Weights of a small transformer language model.
Size: 13 layers, width 192, 6 heads of 32 (2 for keys and values), vocabulary 2048, 7.82M parameters.
Architecture: RMSNorm before each block, rotary positions, no biases in attention or MLP.
Training: a variant of Adam for these matrices, 199M tokens.
Each number is 128 + 24 x the weight over its row's rms, rounded and kept within 0 to 255. Layers, rows and columns count from 0. Numbers have three digits each. The size before them is the row's rms in percent of the matrix's.

# layer 2 MLP gate, 768x192, rms 0.0828, rows 158-191, columns 64-127
088:116126122122122103112101099149098108167150152152153133126105163123174103120147122128112124125151102124151099131085103158134125128115088110129152090116134177138089127123134096122143159117139107
097:122115200102112118139124136109131139110120104151086148146143107095094111094115131116122123142078103123147133096177127117090102099146097115114140109102140071139109117083128177133124135113128145
084:105140147102148173107102149147156080095081089101129080165146078130105104106131139119102172085142102098102174148196133159143086148150116116106162093132110119105130135137110117114144149143101159
114:167116123110151141122135161121105143150117135177120102124126108150100072107157091081143095117101124165100126144093133127137130128091126144155151131096101094097142182133157134135094143134131183
104:126146145104154149104141110142150106070151124194152132142078168140130110136141139115128150125114115141123144093142081104189097097121100109139164128124120111104160126115119111097113101127147146
075:094120116093171144111127133169102099117123142136080092077107113145116098129100132125095112123146112131113165096104110113105099127169135120123117131108146075079113103127088130121091137161147167
088:129151130127105152141141137111107132088125106155107146118145116089109093102107152140116159111151149137146143101126083133113078167152163107135121094081121059116145148104137156110144131156114122
068:104134156117091162122097122128083151097133180087107132132099137173179182116094143107141107121127105115117104139143107157104130145110111110101160148137159113193139169130116153138183144093107106
115:133115088150131134125101164139121109153119137160148152099147111138112123116144119152160177146074154109072140118140140164156142137104149150104155116083107076088156142128143131137108127134137154
120:102132145142143135169166130153135140124083112136127096118082144088084126113112123128134081093175141143089123131071125165170087160072143145113102126145164138094132123116101111137141141118134163
100:096170117140165153122092147129089113122144154147093122120109103127141148111106115105108099113143128150153153120139142186111136133110136113140114065126116157180119126097131110162115122124160160
070:153126117162098171119134123103121114092151134117152073174118116170116140147122143144094092161110121123140136146091115168075130140142095089105133131127146151130171101130096113139132125107117150
091:138172138101098142109138162116179122117108118119130079124106107154115079138118119089078122111109101163160148138127060148068129137156104129124131077100092133149125083126121101165128129085150158
078:117134144117162095129149162125168149149143103123194137144118138102110127116119140135149155159123161153165130107117122123132138148135091075086134110100153119123143161120147168098142156108144140
083:112123136154128134176151112152142119160106095196103115101171187117105145133141149124087130133150133140122145136120153120089159162161140145168149156102135107089137141081094111135120137135114142
061:117107098124060128100145108114164095144125133093114140098162107161121133128129114128123126116126117110095159169144106139157109123168167120171132149106146140112159100145105103108129149111133111
070:124115081164067105132130105157200150105091138064127150144137144152108095131138128112130161135138142107120143123147111101133153091150154129120127078126109129129168172136099157112142104128122121
059:161137112102083156121164115109175136092145095110110118115125135147136099123100130150115102147114084104119128157077113140110139106145123143112119182095120153120122135153152159138112091082121136
115:126116130114167148138132134108138111126140115139156154146096106124150121118155120095120148134100144104106112135139101172152079125072135119127134120164148172137114137165107142148160128136139079
082:115163144152129079118092127168132112117172115114089116102142122150149119130118136114124127139153063135130142090118133090145121130179119114111109085117145124141154138119099114139095133135141136
142:143130121129160111130132143119139114124127164123131115136168114136168172090103120083121162144129137144131112135167098155105106107118123132132097101132125128166120129107080137103140135092112144
085:109088116149081065152173154141104120148117173120167057133140134115094151126153144113106120134107119105116116110117155156084107143090083130130096138133131178140141093109079107124204107111146168
062:139112137115145135129139117118121164163072107147147126192136152097102122128106189150096179143138126117102147106123080112155162104162136135115142126130127106164116148102106160155147147108122118
109:167095115078120162146136113153172097090074108120103120103106130111092145106082115101111131143123113181089167108148132089126110124140141107089108077141135110127108091135100112136130114110115146
075:128111161112151129157095163114078140158123121119076099134168092113129139102129136140090141116152090078128127102164147121105134140143106110169142073146103137152132169129109146118081130156133162
072:161128142109122096158089141134148150103116140108173142128156148119117107073126133130113148118136156130155088140085113095115091159132154107115118137156075116147116123139154154170138117105105134
047:154141122097133120104155136184116132128119137174052148140134140151120124135158121129142111138111135144117154133133099118141134127144140123097135054130084116138106139120111118126113145155160138
066:147147106149098083130102120121153122114117145068128116120138129139132118115115107111120152166091102088158152144135119108150102136143137136174104130100121118123113102091127155127105111129125128
095:141136155129136102134125155146119126124129107124126092157153100125083152127111087163114133143126100147140154119130103066088123155137150162132144125107131072096110107109114091138126120153126131
076:106131123096122122115149134163134140142130143142163102091143143127163131145153084125124161170130154145122126123129097096124125132110130127137139138181127138158142135139136116100143136102131164
051:121146166139168113098128120144081142101113117147122129126098173070142134115135107107135137043123126170111100109125090126077143149136122156138118089114083109123091124137131103155168119143121112
083:097150103101182122130102161107098139153125131173135142084092129127120127143117135143088110140149124171095163131138154104155132164143136170129149127123137103095122114131143137143081147138156188
125:108118150104166084095138116153105148159147122138108163164103143130158127114118133164157148141132118154152122104086121119156135129112172147148136143113128137133084142144139127150145141154125100
106:129166123141127122139112087126141089111131133138102112080132149167100139149090144095124116111148103145122135081180091068128120112183121123073135109120103130116097067112127119151121146148118194
# layer 2 MLP up, 768x192, rms 0.0811, rows 158-190, columns 64-127
094:105128107166176093133153159166131094147136151112143136086133116111114112138161125122099185107118123132100142135112100182183114167117146113129143098113131163079081130126126117118144166162139125
097:116135147150148137101100144094102115135149131180102128124115142057080105122147105128139070119096103160095105085144120137128123098108110158154146120107119091145082106088184157151124111102081146
087:115134120143098138138070139189126128150087154104086138135136145153143136149127143142158084099121139086127135105107125122144143115101139162105128149142123106133105090138147119141103096160125116
116:086093133153128121137162123142139136094133112071122120155105146102121114114117124149155184072102140116134157164147164126151149125146126119104092126152153119141112101116144157123136135129140146
105:112156120143109142114144105138129104117129108135115150128112136144155091106131116084158087127140128150120093147111133109162103113134104121157179164111151128174212166122178126135090106113192112
080:136094176125109146101139143154159111107151113134144127130114174141080117124163138143138172101141097116112160124125122151094154145115081106118120122098106126130145136138088150136180120122148133
091:128123145114141087158142130130144116106134144154094177143120104132127111111146166144174119128116134150124094180134151136110135144095151151087114109146118086162124103113125190156176091110113137
073:112119179111139089134122133159064143143116158167085147167095158095131085099142104119140098099100151144118142120113118101106112161121138118156111087161146105143101128133132170138106111138155146
110:163123141138119106102135123129108110096149094173106149132121185127138153103131115152146150123148113109115103110146155145103132132101136139063125117126114125156095156111118141144132161139134130
118:133163132124141137113124157125111134105083112161120143123129157077111101101130140154114106073132157151078104080118137154134086128112117112140099106148136146107101145142123121131115133149138143
099:104145110186179112135107134115094142167152098132163128120139130099116084114116095142117096128145135114101147153112157166114126149122121087172140163143137159108170133093162137103132137088140157
076:082149146137128103128137110108122112124128118090114125109084152130119163145130096127091167146134104113190146145150083144168099115117076112109114156127153108136117078125129164114174136103101129
090:122097135147113141134141173096203145087148126121170133099151097147126104149132125089144125139091093111156105129128130174132141146136146140114155110168115125113124137112156131118118140120111125
080:116113135083126062134108123128103159134124161111148150108102135139139113138150153127155146218147126130149120151112107116073154148096154151115112097139142134123106102122096167135184098133096139
085:132102069168108111112162158111168140125158109116143131122166151127147086135156135116141122163173146119176119137108110146144156117129143107103155107106121148118180145136133144124110132123092121
063:180137145109147135137099116117141143080121124132176138150138161113130113109162117140155161083127120120123134129173154102182123122124123152136154121143134155131106103138145099157137115140135099
065:180140139130118157082183122140138086117149124127144117127144133129109082136141097133117114054122130122124126202083100097143107105123123127153096142116132141117141139139123108106139124084132158
068:138129115169163111099109141112102123114181111123175120085126113128121100150102153112137129174110133154114157144107207111132149145147078129147124200080137132095141117138143133131092149144140117
116:123148117158123129125145158130151117109143113137126146106136142125143123111143090154106118121135127091132083122152119201074103119123146132145136121185146155130143136147151127115176156107123074
080:091148119112159106072140076135128115098160109166123115128099158157133124110128119105146131056155126099159131091143109142162112130107096107143139058156108132162154122120144097154161145124123084
135:157148146113132111114146120110127154139123141111121160163145136086128164069100098118090199115131123104146157125164097111084108160096117126146132104093125114119101080115140140130099114097121162
086:147157094146083132117148120098164066078164173109165097125112177118151165123113136090142106111132076146118126120144093105150128124150108143118121079089142147137116108150119144138143156106103127
063:141101127163117114117090072112180157134119110116131154154102143097152106128157173132151162066106143127121108134114120063180155089109138124126133099119144140089137118132152143132111114163090124
113:126146154173140145128115192143094093124127158132138139130141162072119126147150122121141108116105128076122170161127081177138107136174136147146104173100122112150127089124130147089100167104149179
076:136103127092123141138109159124078144122057138128081127147092132152120107132129101107121098162143143125080132142117147137078141135122118151138137100136112133131103122168133175128080107089141172
074:144123128144172186110112085097152109117099104119142127116126136168133112147104118097145098168103119127173136090090157146132145121112124159148119130143091170105141154142161155137144130162123139
050:112115115115134105111160091142146135119134143116185154117150119114108069117172139125088143087126145133114129135136144186122101181137126139143144098150149112097149159110123131105107134115152117
072:163108102128132082113108109150115149187124134128088098086154127098143129116126124162106126132119107113110141141140075126132094095130148135122108120121119123167110167133122169126164130156122150
101:131125129147129077131147139140127145121127131133154137121108101116099126157151120181137150123142105168078114099155169124108176122153160138139143162124163144125134139177087180124092103147150123
078:160107115153136099101117116134118135145158092107178098094157118158132137164107159092157143148100088131147156135133160125125151130144109108066142128131124115051157138117115076126145128134131110
056:130122120162158135133145111067102123124175129144117097128143127147147093130067109112125134202112086116099090117131133110078121102114136135114140157134157123142142139116115127135115096114120123
083:142070083176112142120137126124139109124059101137107136156156144114113108161163149116156175101148120113138163139141113097100101143123142089077118124133117146103121147155111111130099154121107147
132:095127146151086077149150119069101146125108124154136139128137133158155126137151177148177117133152149122135147137108116136183137119123083136111100153146145118157136092149146146076123140132121132
# layer 2 MLP down (transposed), 768x192, rms 0.081, rows 158-190, columns 64-127
102:147145096154127142090170126182152109149120148129163141123123126160089111137139114117128153146152140141143136112111151108140140050105119159107112135121120155127080110128101143102143138144112104
112:157138174131103143081089139138104131112145107141122117128140127097080112110123133157099111138146141130115124129123122120110122010155129162109119126137136088156122131133189157127126121124119142
085:162127109155110094125109116160148097114115118153087107116117145093125113119112140158082183111129160142120094127135103116162142174099103153087122114125118144109163115095141162169151122140114145
116:153127118081156092033108120115121128149129094145100083135136153142121111115117116135081161120126149116133152123089137089109140124116130152122135172115139115090123134131126142116123137177095138
110:101117135140106116201137113125115122155144118114121122146131109125136105110164134118090098137126149125134137158155116122163122000127100105154149147143129139149149110149130155115131088137165138
077:136105154129168159132131118133154179161136130156126135118121137155167153166118134197160117098165138109127100113157136120125135181141111140134132138139134112113088153134132159079123108162084154
107:129155089119152110153131120098124097091139165172090150122105108132110116131119148160096124123136141115126130151123161124109133166130145140122106123127125076124150155118144149138138112138093134
071:116114133154119093105105123141145171175106131119181142115154116145115147127147146131164070117097157132145115073178105117103128124140127139172140106110152168127120128168108183157129099126117117
123:154113122120154109126160122077139128130129136113140133110122149130115119134106155136141131148103150145111101113125128145102131093127115150113165110127126100111121143140158160141119112126130159
119:110136096172096125255165111120107122124127117112133129135122137129123097132113113118146131123132135158120109113072155138141122167099143136123099120128139104128132142101078114143149101121125133
097:107130163097130126117136142137123159117124152077128095142140111081132076143101166149100130126135087136096131143138105163104141045133139147113149102171096145174121145124126136111130081128120105
071:138136115170122124106148115128110120087095163170099163101120134128161133140184140101091136106137098153106082112112139106141097192100117145112109159142163089121084134125108157133092128137142182
088:085100163088097126084115166169106114147122115111145166125132124081129144115129157119195137130109096164078146137132176128141151078134131147102139080111137129167143155117128162135094119110131101
081:155138103146160103111111108169109114111120104159118121141128111129118125172122129155146141158160119173151129127122110109099116132116129181119087136109096135124123130107160166144129131116079143
082:130141120113159099188126112143123101146153175150123126161155112060117168155151124149123147148167133091163111120151131159128113056115100125105156113112134112142155137132096130090138169116105089
054:176130159152115136097135076135157117116154121132152157123145117144149117115136150133098134135101107144123099076137107123128150135092147172100153127157115138140108120143092131144109106153181095
068:144138099149117110096098103090120135114102163102129142142150145125092110139161112122091139110153092108133114130137112112097120088152157136116119117146112143142105124134115109097140100126147167
068:091133163156155129255150153173116155131144108149113114120101154128115144120122103132146130114118129150117147094083141112147156120117108143143102105107114140124106129131136150126117132108120096
119:094140141139138106120143175143127113122135125152160119168137148114114121107103107142149137131111107135095117146132127156119107080093149109111114094162132115117128127130128146132158109133107114
073:107113167132087152102127128130123136136132165142085131108153147120167147142150076132132143128157117127151108142137133114188128114111116113085101157145145115134118129133138160127114129167139128
145:145152126130120155248142105116132114126135151136116155136139115141126143105106131124124128134126115119130129124146135132118122181113096136126134133137128131139107117105137142119097132089111113
084:083133150097052086171150154151128135111143161130164131154118114134159142144169113106151134132119100094082116152130138113153063060096137178135089140128134149097139110119106088155149063127130131
057:174145130098117157135156147134140140135132145175126146128059150141120181123126104139153127154143137134167108111110127142108107146112126148119117114127122092101146151137126133127123167186128155
112:115144162148163121198141145112094124118141112148111125100147157139140100166163143114155114144116107144129097128110104156120101105137095124161124156108137105134152097087112147135111159120154128
073:101114103096101137132132116119126141066105129134136117085138157154134155126132120140104115083131124146140142134106145127130137171139142142132153108115161137130148117119182105146137140118141081
070:115147123116090149200117121120117119136122104093122087111138146127134141099150134119121111112141163137111112187136110095166201053124163111118151127103135078120099136154159138115159110114149131
045:138106104145150110169148120130141164116111100162147104141147081125151092100113108138108112114148106091093128118078139111110097120095129129102095133138113137157109111164096105142162119133156151
068:168116101125110089093110100102137115158109135088081127106131049123128136099136179118129138136140137141152169140148126161131134137112110095105156144114135138161122151105112142082143097157138151
094:123125130120153114131138139180132131130119081120148126145137160137156126132121124160147148119092108157065123127163143137120158093101134110140118117144136160119123152128131124118112081118088137
074:145096144148135140124100102121141158103103130121140153145173088115132154153148116133132081171109115139135109084110101130103164099161108168105155150104135134123111156086102109125138143167108122
046:166113149125133137077161113069128153088137152085146079131162131123103127156094154126100104121138128082104119121163125121101121124107121113099151107111147121195161096129121132179098146098138157
080:136153144126160147135127121140108111144176146147106152118133075150155147148122097129115166120127132143158174160091130143118120119169117125182165117129151134160125138125104139160153110148121123
126:105130147114110153056134134116094175123117112080163149141127117133140145142180148128196120148133123139144153172133128112130128143130071135124099118151129154160142128124138137108094126115130140